Weights of a small transformer language model: 3 heads of 64, 8484 steps.
Each number is 128 + 32 x the weight over the matrix's rms, rounded and kept within 0 to 255. Layers, rows and columns count from 0. Numbers have three digits each.

# layer 11 MLP gate, 512x192, rms 0.129, rows 349-397, columns 0-95
122132124113157145101139165179089090151212082113128132126091154146113111215078145142106150080118090115176127092148128141095081097173107152180087169085082122138088156150097147104180180196201089077124096118171110080163090098192135133113115080068129179141116156164157151151110143131142113119
121130141098161129163045091105096128141146111129134111110209183137109092099161112107141159144162167127109140140167113203120180123082068138126107168163103097117111066142163204151129163085128170162115120205073080133140141096086111126178109168211181106111155151161121095155116136088086085112
112125105094155060055144129151183155078125112115129113122074090120084149163153160081150163113194119127127132132080167091141151127187154113127129080166144172102124173110118077133164152114105140108097073088142102107084142172155069110161169161125148080148143111210116090145133136067099120184
127121102141125109100145147114151168159166056103148162150078101101097107191158137096194125137163153161145165146178135123140111164151191144131130133157166113080150092125178121084106182128132173128159159138164150137135121143141075104127125105164121112053068114086134126156149079139135130103
126119108113175101130175154130147218105172104137159101135104125133148163137143127110157110148175161108174166168171135091126107094183108149087150122049100088071152049160094119068102151142209159111095133164114103113128151077169167105121078049144131088117115171127125146165113037152176120091
124153097120129118131153105180131122129084090108136146131137138142083123164147178130145084108148154115109079124140118162154106103134131150091121136191104109117100153146106144116142117125127128121130164201163078101092178101165177142153153165155101151087174177075096143147185096103154070104
137094043119119164157106134079126127127123158097171145146105122117171146105075074119079171110137138076037134121112145160132161108174164129099126072132131133113057100124136135159112163095167074111146150098116070184111092079096123149073124083151081144200111127104111134120117168155110131118
105125179183087134191056134130136068107102109199128131071151122109071138097140135139144148094133166079109145114137132132148091148159087065096142138102132131086134132134143064141163138120060147158185108141133162115072130123152082094104104164115148055143141104111061099076112140141115100112
122128160187125157219171107112113107175085077220104086114142114100121125148171161112081105115043123126080160154103151076151115100107127125133151138090083126151108124148078176124135142083173174119131125060109176119071152203120112089180078081129165115150094136148125105140147118162176118147
216091086111071112093051150145160089118105071095128087122120184141112154141116115121127131077083078112129148110130175171166155137109145120158087102144149167155134167131145126125074100158149149133182156147151130156146155088103162114103143123074119172126150102074112148097166128154082109122
167165091157159108123136092120147144083159155099116137119134152129155094070085121160113151084124141042135088161174125068114146107116105152192113136072145100141054107096137092089119141132083138119140068170101128124139162146102158119129111124090130122154185157186074153194091131069162177106
144106145091146140100093097124102112111137130120095130088121119106157147101106104120106118104113138165168108150102109134118125183153086140145069117081131128114137172068067187089123084104131095167096120198138096090109112120138151104119164100158136120133199159055161080107168099158098109084
139105217167121135072117174108103068088121163105167117175151103120129131083127138164165106103168104126152145103090074143118132098139132167160093115152145066106128148097102195135181108151076095115151120188102170156107114136176152095158137123109124119094149119197156161192197132094120138104
168110158153165120179158116154086120136049078108084167155081145147128163199100161092119145131131117064146101131072101119062169135127118123078130152117130108139148136122121085100129173133127097103141112125130097114096106165129129140163134107132135126104190139110101139194079101139095174099
074157192146130146097152143189115131112140132160097092150112063124096142143176088091163151122138149168143127133105110083141150084080121081135072146145084072173124113123181147145109111128144116209097152150151146057141084136128120158161155109104138091122152095096130127138142125129148107129
094092104117047172099149131133100189114069150125140113133098122109111186129106118058184098135086115093150109172140142140152118089103088157134144093054131078163181127114157140114147152145104151106101142148170091134132148117113156111077079132089169114137140165106042189133156135115138136172
179091122119080131132078115194163137114100102227161133199136133112110137172102139104080159137132123109117095140120146154107134164076108113074145149090103123151184116090125152096120145119169196132129103144143145128100112139177133110108099151160130134168109181115149157132126141157132157185
138107119148112210114142123091116118117100060079115158130109090189152154122160084069100098063120077119103094126162170116100082098133161105159204144086122116070119072144122150141154124126130139110116104106108168148191130126166049108122170161139143120115138148205108190149096080087153151111
193146141142139182124131171153137086124144158090146118092125154133137087109101166097051131092125092177145154104188135127160121167164110135093070128104166146096104135116132154076130142061102129105046136111065179162125178211169121071153129113126082147149166147158126150115121155135131108117
079143138111093117101114133128034149091112081165122101085111152169069108145132124135162136126106193187078154055146125149129104124164179150161162108108163177115165143154089076075042135115138111150067156149190115145135074203123118132162094164176191146120163152093212149121072105081088123071
159110164077115129110169168164152184072129106086090158113170137120071135132117118134146178072136128125120098146134129110164179071117197182207132134130131177101135142105094155129159106184157106098138100110122107147195173113095055101144139191111122091136149144118097169143114130124103087107
170143124157100087129123112132093131125130060103100140127154148123148102163115135106100149153127091177166098067126134107086107117138129149100079128150095107165113117104171148106132118086102140077128121135167113093141133183105138171101198136122055080112189142148130175111173132129121104114
173139145105153176128145064152123124143141047142143122118150105103079114104152146081138153117173121085118142171129124132103122049144102155129100124156151159094120123079125112202086178085212102128138181162147098130110145136131113078123145101161170103127145098111109092155094123117141128121
140110098152151153147140134086109174106121176169148120174118127166147148207151137115163061109209122085143083165075132182127104100138135187156155113111112149175157117101113134083155110132197177135131119167171135143165148146126152107138110132089080110104100180118069120165094085152111132139
109170065070145127179074124162105160091138154171142065071084175151112092123118090166102100141159099118087137117084085158157107163123166195141129174098135218085128074131089149130145070179094144165128181195106139157148147133130133082165169143134161111146134113128137159133155154140134127188
088130068112139158146091110127079151135074105126149110115128119132122137175127163130067123172132116142125145125116095162130188126055176174145188227181084088093124187146150179156114118091136106140128119119127141174136133128074069188132079148150144166076144154098124138139197221145132125109
098096114136086137164111111106139115103112087114053052144143144155179125093160154097093130073145142149052095088130107143146075081124138136119151136122162087128163108150116114169009094117122125129127166164153138121111104146144103150099159146150099131152141165120170145154098103134119095081
191051095187060093069190089151077145161119063101092096113133150152121164099130130152114157173119110116105105163158134135125137125090161086096066123091081189161109146131122069147080108102104142121156167151151158047097090111114094167133133115105094125079160122099083186143103144118118092140
081053143088066199098110100106139130127105187088170108128067136191149148090175082076085096107111125189076126153093146090090150164113160075127123076114125161134090125144171134166075148137146168192127092159121143121079138119078121084184145121064134137111132174120122149150116096140107182138
098151149133123073160117101095096112108165142116153158132144110108130156202117063142136141167166110094092194126133089167095127113168128174153168125138118134072119094185136119114148112111121152104098120196126124110134164185130122033112157112146163074082155135164081184131147125125132184119
186145118135154136146171141121077117119185065131135126150124169106132150149077146141137106124149114112152150145166114126095122160140215145211112125136140121148111143185120131133159104113132167127099130096111142113126145137101123196089106098095159120036138072089137102172106194062145148152
134114166091130160089112173119135136113133080099089125168093134138140126056145130164142120130156075112146109156137132133100075141117124092147146089138103140115116112100113097160145221099156110119090106150100139119171110165111109054070134142127122160154131131117099172119148170133176120157
177118130103108173080143095166141102134124102131097114050120157118143140130180068127078085134189130116135117120092157143091136143108075128102122041072077117156189128170202126133068127135143129160168168148144131127128087142130100109154102129153140166144066124152089136142052107172143077113
113124110170077064177091116109102107193165111091160059135123167047186151124080094116115110083092117109133143093124140168162149191144123159135131087111117122123126104134143120135109124132172101120108122168166126171106152141115167081120115156091157103131158075121166175139186163109136132184
096110093110060130105091114111134165082142145143109090164125097129207124107168109116155115109112152086091150166090174153094084137157184166136112125126129162118147124099124131135091203195159100141146086132082166149132115142138114076142090113134172100119165139154156092094118129140131145125
165090121144067119138108167057132172135188090146113110160123117156111182153159147148104150114070182047126078150103130105139072121082097089153111153062048133109108101093117056150153134194146087128121108060120097094087127092158145047118133105069185181081133185136118090081101138105164133136
102106135119130159078144117150166106133114117115099087120115117095205162164101110143154125080086163096104149124101130086177121107054093104118116084169138133150128181134068095134123178135177079115130131144140120098109171085102143105177146154146135130176183123159122103095117092136129072114
130028080123065155110120079109127163164079136198163071105156148155139170093187092090086128114076093143137113123101131109131146122101149132109087099147205195129122139144094100114129115126147120222078121162191133093120118158133142107163143144122143147097188133136121119102038111106109175105
130151133152102086126167134175116142094129170109162102140100095149065079132128117142131143124073127104073112108180132181238107147107102104123123129126124104173186114126091156091099146131135220103151108107128095061144166147124105114067139128165085098098183132048133144117119138137120110101
157093118135064158082082159149143110083150130000051115096161150118134145146147131061085118118083134076098182169123100134117153107134152091126169191152099098121163125142148090128130175094145119123156097134142180128162095078052133162207151113123069154134141159127156157180113114153132091210
127102192119122190172084139102101170126089181093101126089145107104136123148099155083082087178167134122108139117079116082131112155172197137144056160139125140119159147072137098130137087133126147152121115125142136199099157171126086148124135106173136100138177138132157134175149113138154138078
098109130081108178154189178189079146121190136186143103124125090093185131127106130117116145125132089122141169131125130065090147140155137148136129098152055103083093117156142126129139121103137131125115133167131100120108136122120097079117102103090162122154153117129134119135108113127090163158
140127147103156055051139169150140100118156129188188102159191109139102182142156125125097124127132139135086156083140094198147160144126126204066123182154114084126120085065094162131166104085133133118095120155090156159142150085170145109144141176157119098146159138119135107107082101113124138110
114133127146139137112106154108161148098146103061115144103112129172154109142098134151151080126156166121093093176153032101116137158112100208132168139164129089107190144139121129119160105117138167057136112157142122161144186121158134156146126154155092115068117053160121151221158142111128073068
136136206100150129119135159134149068070099111116088136095126193172155121119114107063121184140134088106189139145155117096078150116143154161126094159127197138075148114144154145076108195134110099142105188138171113164127085120127191119136114197202134163141142174115127120120095168094147236170
161109101142184143123086121107084127196208113088065098115209129139106145145142107084157150187082082101067124126091111154084136186140150124134068149187154077115182074107102132106111131174178170132119100173183154113118115149083152102130151140136117162205134156077104144159107110095135099100
124096113124083083076129100115149090181115177108135116104125172130106216177131060137149181124069186118128190155165083161129193114104124131129114216114104081082162154126112125134109112139141083163146100132142140133061078138108111153106148155166049168144153106139134097101122086128127145120
132102156146113156143161147123092106168126125127061182164140113095143163155120148113199159144131168118170088146083146154123133144160107121168115086129164114104151173107152115080143130132130127134081139183120149146121093099133152126212096116106141137160118125129166072104177099155115187086
080153190113143064125099100119127139125104083148079158155136120104141174104149147135128170102125132118123174150074150095137105063083178113131126125078097096104138086172082169155127187128123085233138145143145087133154164100114148087107142126099139110159123205179148142147146138134104138139
# layer 11 MLP up, 512x192, rms 0.139, rows 349-396, columns 0-95
119098135187130106176140099102149101084214170117150138165137133165107119156149149080104099109152174122139148107159091111122110098133135122137166163196167146133069139143104113139123177159146127139131084087184132115077096122228184171142197084118129190114141133085082090143131137160120084137
148124113096150156117117079122182102140112134115102083175066116125093121119134156147175100091139077154147108167051122153145121143135164177122107101170216081146123101150135044140097151201118150081080085105053159174090060082156131157134132158104163098162140124129114137138152091107143146103
120144182139067097133128130135146145135108119125174088141146149091071101155193130156099122113141065099107079152155043127111114137110085155082133101134064122067091136120089080152111116125178154138119152115175185132150112114122132063153133121170098125158142163150156100143144203109137208141
153130178119171162149117145132092121120140118124191116121107061131165103095097123202155140147155127130149123127117171158066129135100138106125173163123090135134105093098139150088211102135111092108133128122182120162146139142194119120086136163106166180128073177150059098088080178127131139091
108175122195148066115081112159140105110137077106148145114139145174125178089088121124116129122123149138095162190194111112153139058134095143099170095107214095153149153123127137107114088141125131119086084093104101127164118150180146074164141106091143121138100091179090140098133128136173094076
133115134130111064103065165113135129162102088125088129164156126113128126102181109126032159163081152157125128102102111086079126083161160144095179119088166108153129141140108153121144132070108146113092147105072143133179151115112114116126129172134134137121131166102158154135111102137103152121
143100130109155095157100122132120160178104192098141151155101224117128106153130141127118140076181138131111128103110154175153107131162107080105122080127159146137122105124107113149099103144087133093072095144164096128080131135089140137123078174112117167138101104052155072112118176088152092140
105165111142109178141107115098106140113141155151133107153215147084134122120113157226115087127143117174136143168133118166195170151169154116141061154106149093108073159082149152182179106094107175142140210124100167129116132093094108162168157099092120148108069129118116143186180089179112168110
171112192105143082165093158105131174140124138155128128153163107060181142103096156132118105066092080095113142201123098137139123189165090198162129118176100138097124118184161117080155109164118154138107127141092154158085124143175153131181170099078126160134126102202157163079127124118138101156
101100056092092132111112139126139172174069152149095123142072148100125121151194159131155114168158152093126079167170157218096109134100111150146104155136139116128142143128114199135145049154140220110084182125132128078133091111184038110178148124126106131140159154155147125150153101153139165161
125105120145105113136098145108113142177164109087120050120149154131168198142056157145103204104127110146129126156062195142086165145101150121140083151204147187165079128134130106165130164086127164116153128148163087166089080104166185112148140129144129170116100113156128137108066106095109168079
083140107169142145154144120149111147100160189122118160139136128099125141158134171188051157158113134187105116166114135172153137101104142134107112131123152105149071140106160135102054168147101097131113158147152085123106210145140168156137109136083162156184162114215108122131157140128131149089
140156128106126131116148126102102131184158103113112153141145105091104147166152163128085158130101151146179131116163150082159175126107210152127092141122098126169098086103131176196092198100129109134170107158121072108198152083102115090126123146099064152118151155108188134110148107147099109110
144145082086086166146099176195170132135068104105132105133160138138113108133085170153069103152115106185155184150170152122099127145128114080164091182092113114104117133131137147149112127152117132095113087129103154185090068159097128145094155115157198113132130153111094151145069132128133128112
128111137112124109140170141093141147144074126097081114115117068135092133149105136138101096103098116195155134141134153123095164089173087111087154097137127147140128121095117137091111076143124161183144138115160125071163130107175159098126177159123156118167109180093143127100101125092130166072
186106130113150150077142152162135112137119125085125127122169079105161120135121144080121185204129148142199155152168087134131115111117025134109136115097080107090080094124135158157137158171144112139123208180106124100145128146148124143156141087098160151122083156095156132133202131103111146092
124084140139129145104102180124088132103177094137151135118106132129117145187134107119068060127104144162071107176107105084134104095161090102142115177119120200130071146069169110172127143114126171121176117142150094132143124118073138141129182163123115187133106174115131153157137133177121120088
137137150174096105083133131163093117093122106135092139153131136161093153187154100139052126169139115127162120069116116130136158106147203094166165132082112146153162147091062156149139125157112121196107126111173202032169090097095131129112118128133119163112123143174097137112110119114159153159
128145146127115172120120113072106143146160161132101153140140131173181111161158130129127117150060122112214165014120152213093152147076086121188083096161085102123047152166198178117117113119091150019169078109100080146122101078169127069147165123181140068088184125053089078171129151115172173111
103145168100142124137136135088151126096080146126146163128081121119121088122059128105191148175107139156128095120177087130096112125127121127191101178162135152134137135151162153112129139161151146158128131098137139067115138119162066105113092169119077044151100164135141134128151147165092173196
061113198186121116214095105154092111093098253141154100121201061085180175147119139119135115141126125169135119148187098133071121114090132085144057098121145136116166131121163084184087128089088116124092139160097176155172134172080118160131051119128075109129133125103149139150114115126126183146
087169135135142079172154126129103156131106153194183151161147141092126149109147112148123140115119148146146106121147170142126145118122134170134117159159124125102125140181160164140122166154136146140136173080101105148155098133116104171095135160118145149108153069147150124109109180096128140124
159126120108152200183144130159170112142086108131092152136083150139175106141138098123137138139150097080088206129152123142126163145144133112130141120176175171089092137087122071144106146108170118123095174143102126115133140124132129155157068082168133174049130113168161133151123145138112110179
107037154103137136128108115115159126093081160141170065065092154113064110112142115196122153105112168109087051101139143154099085102093139132161065154059173159124100135070126103134132171176131118109142041178070121118162145165101179148094176156059131122186051160157104139135100121090054172212
177148147114110103179074067146121107131123161109105050181084114153168168164145119159150175096062109112155099090112058131116129097120130171133055088106110174188160123088169105081098110122163182193177071093108092117135148088112141084131123138107125092114104164122194127099145125154130101167
117105150201155127129102133121120139136115130089160175166152106061137100127114126160232171160156176148157134126109097146117097198151138099133108117115108099114142184121159146081107135102178178136158139076138088089126075126174168158107110155069100181153135116096133141118133061132156167156
099128146152124159144191124125102146162136136165162139132092104063091108211180098158174145150084162156152140187083127127106124107132106129167120186110143171078108151072131084098156166120163126121078045149124157153095123154156171112139100163118091149147168120114086115157200105106118128084
168098085124162123120137130132066125073098140129182136136158254138129080078127113139182138146094159102104135134182130164090162187140128147157156114128150122047144187104137130072154165084097102209111107182102096155092073092112063116122106097162143136128111129173109089118117099102107213107
127116101103155197069118161179053131164081101139140186088066104144121088086066180150145107143150127113167131078107111126110153094160147121105068124143123138217100115111150142161152085089106183115072138115153108106122145092140172160179103110127172165201108128156113065135174161153117114091
163110136153127110144078104116188162174143131112097147143126164135106125105094147168096152100154085093192170127073164139126127119165133115079143070108131164148094092137048099146123111182147156144090136129108122157167101102062143160169121132132120093159155121141134095085140137135169146098
133099118174109119111190108162102143135161175192073122119060121107167100128172084096101085102126128096173129138126108079125150140110145153119086213135104141109146132153103133143155161135160149126120156136163141088159164121129162126187113169166075085100160141148197078058111092151125072129
095134175133131163138107102155080105155091193102157184078129121159155171171112116179131160115139136140144134166118124129146130178156132121184103121185098106176139111110147158069120166159106148136186182129171114132134119211140142118179155161083103109133158162137112094135085143123122157110
109133165108127041091094092106139159126061109199111155114109148117175139133149118142137084099138143149107118131132129156134189157089115160120131023134122149113130055174197121106112112152110111162150118142058164117163125122168150056124110172203113116122111071100064213106176143141150052154
134163087150092162158141121154097168163110128086164138111108137090139137143103187111131117127089146108149098113105176123175124166117082110100108110075116178143123173080116137092166108151155137119125102083142145117187093078167131149137143150134122156111180092136099095099161119103097120126
141118156124101147170125126133085101121123119075108130192150194093120105082123121093138120139149159093155108174126109088084122163118139160057127180139159119170138120122125077153131145148120167201108101147133147103096136101148177143097124153110101113118170116154121092125121161122116149115
151081140081146141113108159114131053112117206103120127062127132128115124133131128163188124084182138118091147092126078118144161161087140090092116123093104094096163121099128067128155130106146053163161182161161095078106152123139102091150209128122134160142114110116135086165174166072056185165
094115142155102201108094132088163146142124081068123154131120154137093041078126120134145155143148198067114075099129181156211109133078102100123111157163170155144091157159111133104120077142157109187116100128163142084039188121136137151132151078097092206051147160089118109159174161122138112105
049117163142161101093133138174134135133081055059128138135151101137077133151143126173144147146179112130138147131099135092084100018104138120094090157147117152140136129091182119173078145113078109095085159162162156146179069137110105118104150151139117098115139151184109176192114113095075153104
135062123176160126104175128166084123167134113120166148096130086140110215102131121118150074155122140196096161141072080155121145151096155155200159150105132085093158099207149184081085152120166104138102150138088130090161101128096132147156070121157131215132107142150128174083146088138134081111
160148146234076054126152146089116152097121159143096120188141092141101077161169126138112167083138112106159042147142158100127159095141129137112159145130165108115114131192140143136191087132128140212103140147126170178105133160106127130154120083209084157126056071140080134119126108130179148187
093161117141157122101115116147131131145122068150093120147149157109140126177154158138128158070123081136207158205145102204117136135115104111129163165145171129056136102149105186161124061132130127165115172144112130109109130145153134160111159180145152111121133168124178176106140156149067102067
168078076122090131140104122190139135135166087138072153139123159120126113139145103113155093119113112079184174103142173173097111086154198100151096133037123080115155108084107129114138136138132116177115145146176040106202191156140032091109162078116238142079145132127131120143123150203138124142
124133095132112115077117110165172106107144165063167116149084160163130089159185192186089089115104114162117116105118167116057096152105135109201078083098134137109144187122148156094186161166111118156066154114151137119140108112122148144161147099136100162138120087142116159058115163100193170121
120139152187155206155182162110167155101145076086124106144129139125099151100193184165138138154148101140218102121100177100129168156076143062140132164124180118172074133166170170170137101081133155069123135128116125151138079099127133155135145062064124135080132124123151116132123084171101150111
083072087177114116101104073088133090145111141101136064157077134133104149081159104136113090154112172142172144127207162121179114163146084193047104087167059134114091139145096096082142158109141135090158143145096119160100124085190151150187084144086162123159091108148109101108058126220153106102
122170170127096109111100110091154123137161086143155166073141056109192069111172174157120087138118122153114153152142158129138165153139137158103123147156115118118117171125113128149156141091174136161068093103134099090132168167111147123101129140124162156104194155127154145143154121174157118131
060148152086074114117137149139099106155136155127138085083153157142116200086112089117188117172174124134129138132184158116128123147136074129162101149112135147108120171149154102064099132165103160154137124153100090137101157111184142135098103148144106064045138148165140111092123104059152135144
153126209090099117191131133118110131139084114143094114146099121115119134166126120087106148139128130094122101131102126077114114162115179159141201097123128120102102089163089161047101112089143116181136141113119137133105132188120095175127189160133098141164130113078122101153097126169099107169
# layer 11 MLP down (transposed), 512x192, rms 0.0713, rows 349-396, columns 0-95
105170121086108120129101097099154179179118028176122133088076145099174097160121103165133096185092164175197157113108158125143149134131087131155177109134096153133167080118143155131112074173167148205134103100128117136081129145110127092085093140109125038119141200108130078074124123125108124131
096138124120129121128133155134118100127116105078105148142145133179158077135147140080105099151139156109013101128079090125162188078090080105145129088158147135090149131155095130209140129043060145104129119159146133123162142104109104151184160018162100125118140115140177150112096133116108107168
086115133080110166111146132150088112122157131151139160174158136112110114126035133118071170144120116116093097095115147103130152148156090151138105152155145115100134196102127133120123144131143160132149163139123148180080126137082088135198105094138133156143163100097155132142080058116138120127
131125146110087107153093109154158072098123082112167158159130135156068099122150107154050100079131129149128112169155119117126090076080125113121136127186084170140072142162134118157089067141109174152131172128129117096125140113107123110133143117100132142162079149128126143119165089130073111107
143105129104162121082101112142100134157076052131174149104131167111149113141139121188131108130147070122153143102118171093174093153093176204148106168127121090135108132099089083126140102138098165152149175140161134144161129117136177143099072109131157140121106100129077109165109134126136157095
125115094125122190181143115145153081122196125117148135165135118147106136140113118098181103183109086172148163119158125156142125135125135080181121115117161162158137155117108121180119120160096088085049088104116114113123046130137124110107096094112168155110135133166110145127092134099108107128
123151142122164159080135128084098125123142046122183145095148099151183160233119083122124152129067127156154184082093159098140117120103109087138138089129083140181108134114099180117143131138142173147172167106181086102128070097130180112155154106124105126024107121157144091178140115158133125128
112156120117144097163136143051087118104134194168132089162089094113097126147145170181148091153175120134143102120169158124179123108125098106118127121158141138123130180121150122128135108121158138177150137119146081088205095130165152139124095098192211124097147173190158190055157118116128186118
106071088105156139091122138180160104130086080105164156119072180131082145147156182094151149089124037171142169070170104157092092079164118096088142055114160128147118126196077128142075110122129110138115151176098091170112123102138170127093157132150144151103163115101132108135117145138125106126
019198200096177164112126115182097139083112176160097124130142114121141143102090106155117142131119188110122180125189091079164176143146125075148063107120112122161141167106165104168060152158109111132169220170146114172088091115119148128143106086165154157152116118080162119094175096134134103110
150108098184109081125080134164082151169134202090138081079124142148128156137092148145148171176179109144217123142134121123150094125113138084147083085144164134142158074076162108120141073169141119097139106148160160170188190101146132104080077165139176079130160099145130060186150126065149147097
138084153102136138099128079171124119100124151140144113114123111129102134105150127132121077097140161126179129159154111152104180156145155142153118050206099119076133145135140151079128132107150113185108136075107090119090152116137137131098119105153133169084109114153113133082114119205133138090
137126163160140092061162093136156146062099158099118176149095170141106137117114139178090134117140153120098189151081193130172083112108088152141153091105119081162134156187099134156121088142127107073097099120118106133190172145151126104147137167147140104176086152113105099112087061136133122135
160102120121147143166116112178090137175121206115118178178111180138103138203164159136155148123129113091101133068118159094115131105141136177141143107145114176113136123129100120112170140173157144156200095090164108105076114092140102157144137066111137091131144092149160119147139148125165196104
202123077104128097165086126132124096120136109118102144096137244141128112103112162115090113130204121097080094062140095168111105106130197116113135155122181171100102092169164101162118151120147122029109125124085104146102116139082134081124086118124159181146131135157088109132155103146107126106
101122161121128138155138099149096116131080115144147101086153108130119121053200179139179129088112180146137091129185117137107155135100084085120113104169112161113084120065132143164128101160164156093111127146124120129162123088089139062170145169148094137104157158115111067176107163095101152108
143123170161137102148100149143179081158140255143133105158164135104161086096111144158172131146126080116148149119143153157119087155097101139092142099167094147149140143129113100152144138125100106076061116125096076137094144163166141139145132177122132111150112180129137145173134153180144130126
132128097156080153141085147097163114150136143134073138147155094133111132136069147106129171147125128072136128119173084091209127155144171135060195169108101181104130165112170147141111132171115180180137193074115153149144144131103136074142187155099124187149111164146036145189026163151152124122
120128151117097143174122098114080124106182161109065070157148182227118182132120136127088096087125143177144183106186099103085102100158093175153131176099176191162138101082054079126176137091123066113128142115129161100147102098166152144104110176067080166137100051116128136043057116133126159157
060148136065084136091114113072124124138143219100123145108098125141157121162133186135184093133132159102058095109152102107179143115193145121162189128119100086158133116099112106151081034111183153071118097135148179121143147157106086130166135134199131167083113029206113137090143095099109144119
107134186131087128168082092101098158083136158132157055100176075181148196175149141101134072073093152161115111109177127108169105142128110114154056136161145162041156146114165120171132087154112130139180166086130189142177119153038130122128109142136156164122147155127162135138138081125095149076
141085121102093143101180128110154100074094105112102120160092132185070134142080123164166097119107142108135112199150101115186132101133160081089142147119092138080166116117124126109106098151153123134044136139124100127130090081133114098170107168144107102134090099126059118129097141111085155128
133143149082130130105100136088147075081163000154129088126166147120124098141134140137079107155181110147077150159127129114168164149138151157190074130104128110078126142138061102188149158124127176134136139164102120098102097148140179138111096109132110099171157102109159085159117120133075111109
117126152067141159050137107122132156102133065180145134119125157160118127082089139128115135151106052136101107183164134162122138086177145143156083148127088102218165068155130153159111160076110135151125145133113061102231159118099143128136093135129166151140151123183159067166167133159091112101
110080154175149160141153084185171097103129151123154128068091095096081155146068143113101143112112161154168105166152088179146077092121097039055089074079119133097115080107146151108145142122146133083114113134151147090132134125139126140152127154105077098119125081086138148185093096203048170170
092193115065186116126175094149050211203165129166153141151069104123159117087119123159160149079170177124086117150144143161115138174060151089120129117183100124061172135103147147108154166126145119074088127114144150139114109173117171098136129114126104191162142088152121113181131115147062120107
128106104124134183104091110092159062130102171121131116133150151155138140091102123122075113088148137103130130086092098213132136181095150083123152140136148132159142080149155104120118130183111180135147202064117086153076098089128122108143150105117093137128117156117150141113155115125150104082
126189123143098090098107122184177068159138062150157101157107109153108135110162077107142147147133165113126128122108188132137113113154110157116128128128141154160105119126095086127152134138159139132130176166094171107130153156150135151150101214163119121146107088111107090219116144109143124117
126142174102078097091084122052129102181150200106153123142123153141083093186173120093164100150087139131138147189114104140128147136120133134121136087134094094114181147123136085151110138187145175116137070124109166127137126080145080114181141207096156146079082108137119182214124146148106130154
119122185111158120157105066105154129090144027112102152081155151098097113104056159096090148101125112112164121124118189110142087137148111086115035106157102122162185119134097129103167150151124119086185102126130135119167125119129135125115137115092085155128145099048120129119124143122167154136
126160179079130182142095165119131120095131156086187119160169103116099138133120152161113119128165148179097118126196123179102158166088147126195162115111091178120140131136162119124097112145143102126082086131153151161089113197100151118126163121133139201102138127133158138173134134130155171129
141164145134057121161160130120166125143096187159154084131137120103149111132069142179151093133110178123114101158117174164139139095097138092122145095121173090124126193091122206152087137131097079126149119153138150183096089166151182176169163131150142105136135092126146117055141128064122143130
134091155116130127149135103145124126086129021094147115177110123110128104126133164076073161126139115085157107130176129145134136151144133105179117075092138110189127115116145109129126127120160135151143139055170126127157115090131104103115115132127102108163118167115103136118100147134122131112
143057180127159149100082110131076105171179194138092096108123142092108088099126086152169112097114132126105150141144115119109112226098156101170207123136108157116130101125158169111147116092075101101150161138123088113093166125121155083165138084126119123159131133180157136154108145145177127160
150192089178141144135097115117110137113063119131161055079184112109191119138111169134115156065152148172165120107190076160125133139185090118126089141130181134155200150129110155133184113124097123133111128125126126154092098144105089096124096120136132130083179155140139144135113142130177155123
083145127154161076105129102096159156148134112149090150143128123182121123159134111096162144131153208113150202221128199094182061102112153166072172093124100093077149164086182052092196115137099109162094128117146099116114126184159109112115105094192124137110139110122122161185141109109108150157
140131176100130141160075155074157080067098056135099054089113156110123110108128134143134067083119124108083144141131137088130078164170151157108133113127132144096109072124144104112067062153192097128133123084151089141060150196141164157119127137103140092056172169119168144179180155126136123168
116182172147127175106122096173090132090167018107142125150138149052144048098096091117156174117180183119078139167132176143152131118154063127195132121124123096154086126166186161090119071137105153160187167073045116101080122117138110114128128095126163151159088155144096095201153115159141110098
128130137134175133124134093151105108167135120118091098136142105119113145090158080124134103189118113044105105100099168102155119098153112136138160070125084169086143117186167147084076169140167131092114116112093169178122071141100107086200083159193144175140204117108120130106179168121105130123
123051101221108077113101125093103127084109087129155090146088084109198179113183165128105152092088163125171200184138144074109191156130126172148064076120099104107153071146129207097130189150113088136137129126121101109066109167173149126000085094139175160119132107099085131079153120164183164149
195111116143160150145190099065055175152139237123090085110129126087165099113119116087131139152149137109092136130171150059123172122151166108139132155113096109118138159078128101168134118126176153084105087102151163192116160103110125142124132166127167192127150110154132099127150149154171123096
133108150077130110161068085193110134170166153102168122143140148078172080131147114142053143087110131136127153095106124164103113151116105105068143107129132137110083156108144190121111102119159163146142100138118076082150156137153138140136119135118143128128126093104194068122101216084118163115
127159137144075162095189183084124098059087105162144142163136099105129124099067186129190191146119149152094110168118190100121145141158098089126096090085096157120109093104150071111134068063112109127100081095086108166115100148166182113167150112105162056126115129129210172147141161083122111075
157092104166139091148141136110082091102124255116093099150082110146121139099162133115103140110090189120139126173116145148140061135132126083143131067071143153146107105148088115173061164091148110088054175188169103123132079112077130138127190148130055106117174143143197121141143164131130102078
204123145107185142138128108095090176178145106097109140151107101053103155098076168137130134134114135100109137134155115087191107091136137167117100138128114103221136169177131096148091140140116145074082089195173134063099154068139079067100134091118175102118167091118109153116157127111113080112
124212109104140147118141115130129111116084135207124166141127130126166127145144122161074133098118134152080114182116145127171135140177161152157148131074196130185143157084147185138128124139166139087107067135184154084197140167144144192118131134088178101107168143156114123097113047156115175132
178134136125101063125109125133127040125058071104159115123088112153134076123142154135129173123116184138161076088120125093146150142132146153127130114081111182121152124149079086204121096093120124154143140145146097162080073159134107123128061153088118081168182096168109108117139124166129149116
135132106148129105226151076148142105106141114098146118168148136124111112144120125137196157127111106106162089147065133126147134142145135162113121120160197095112150080106198154167064164142125115128146137146141071139164124115095210165125116122112111137117108162104113099160095105150174170135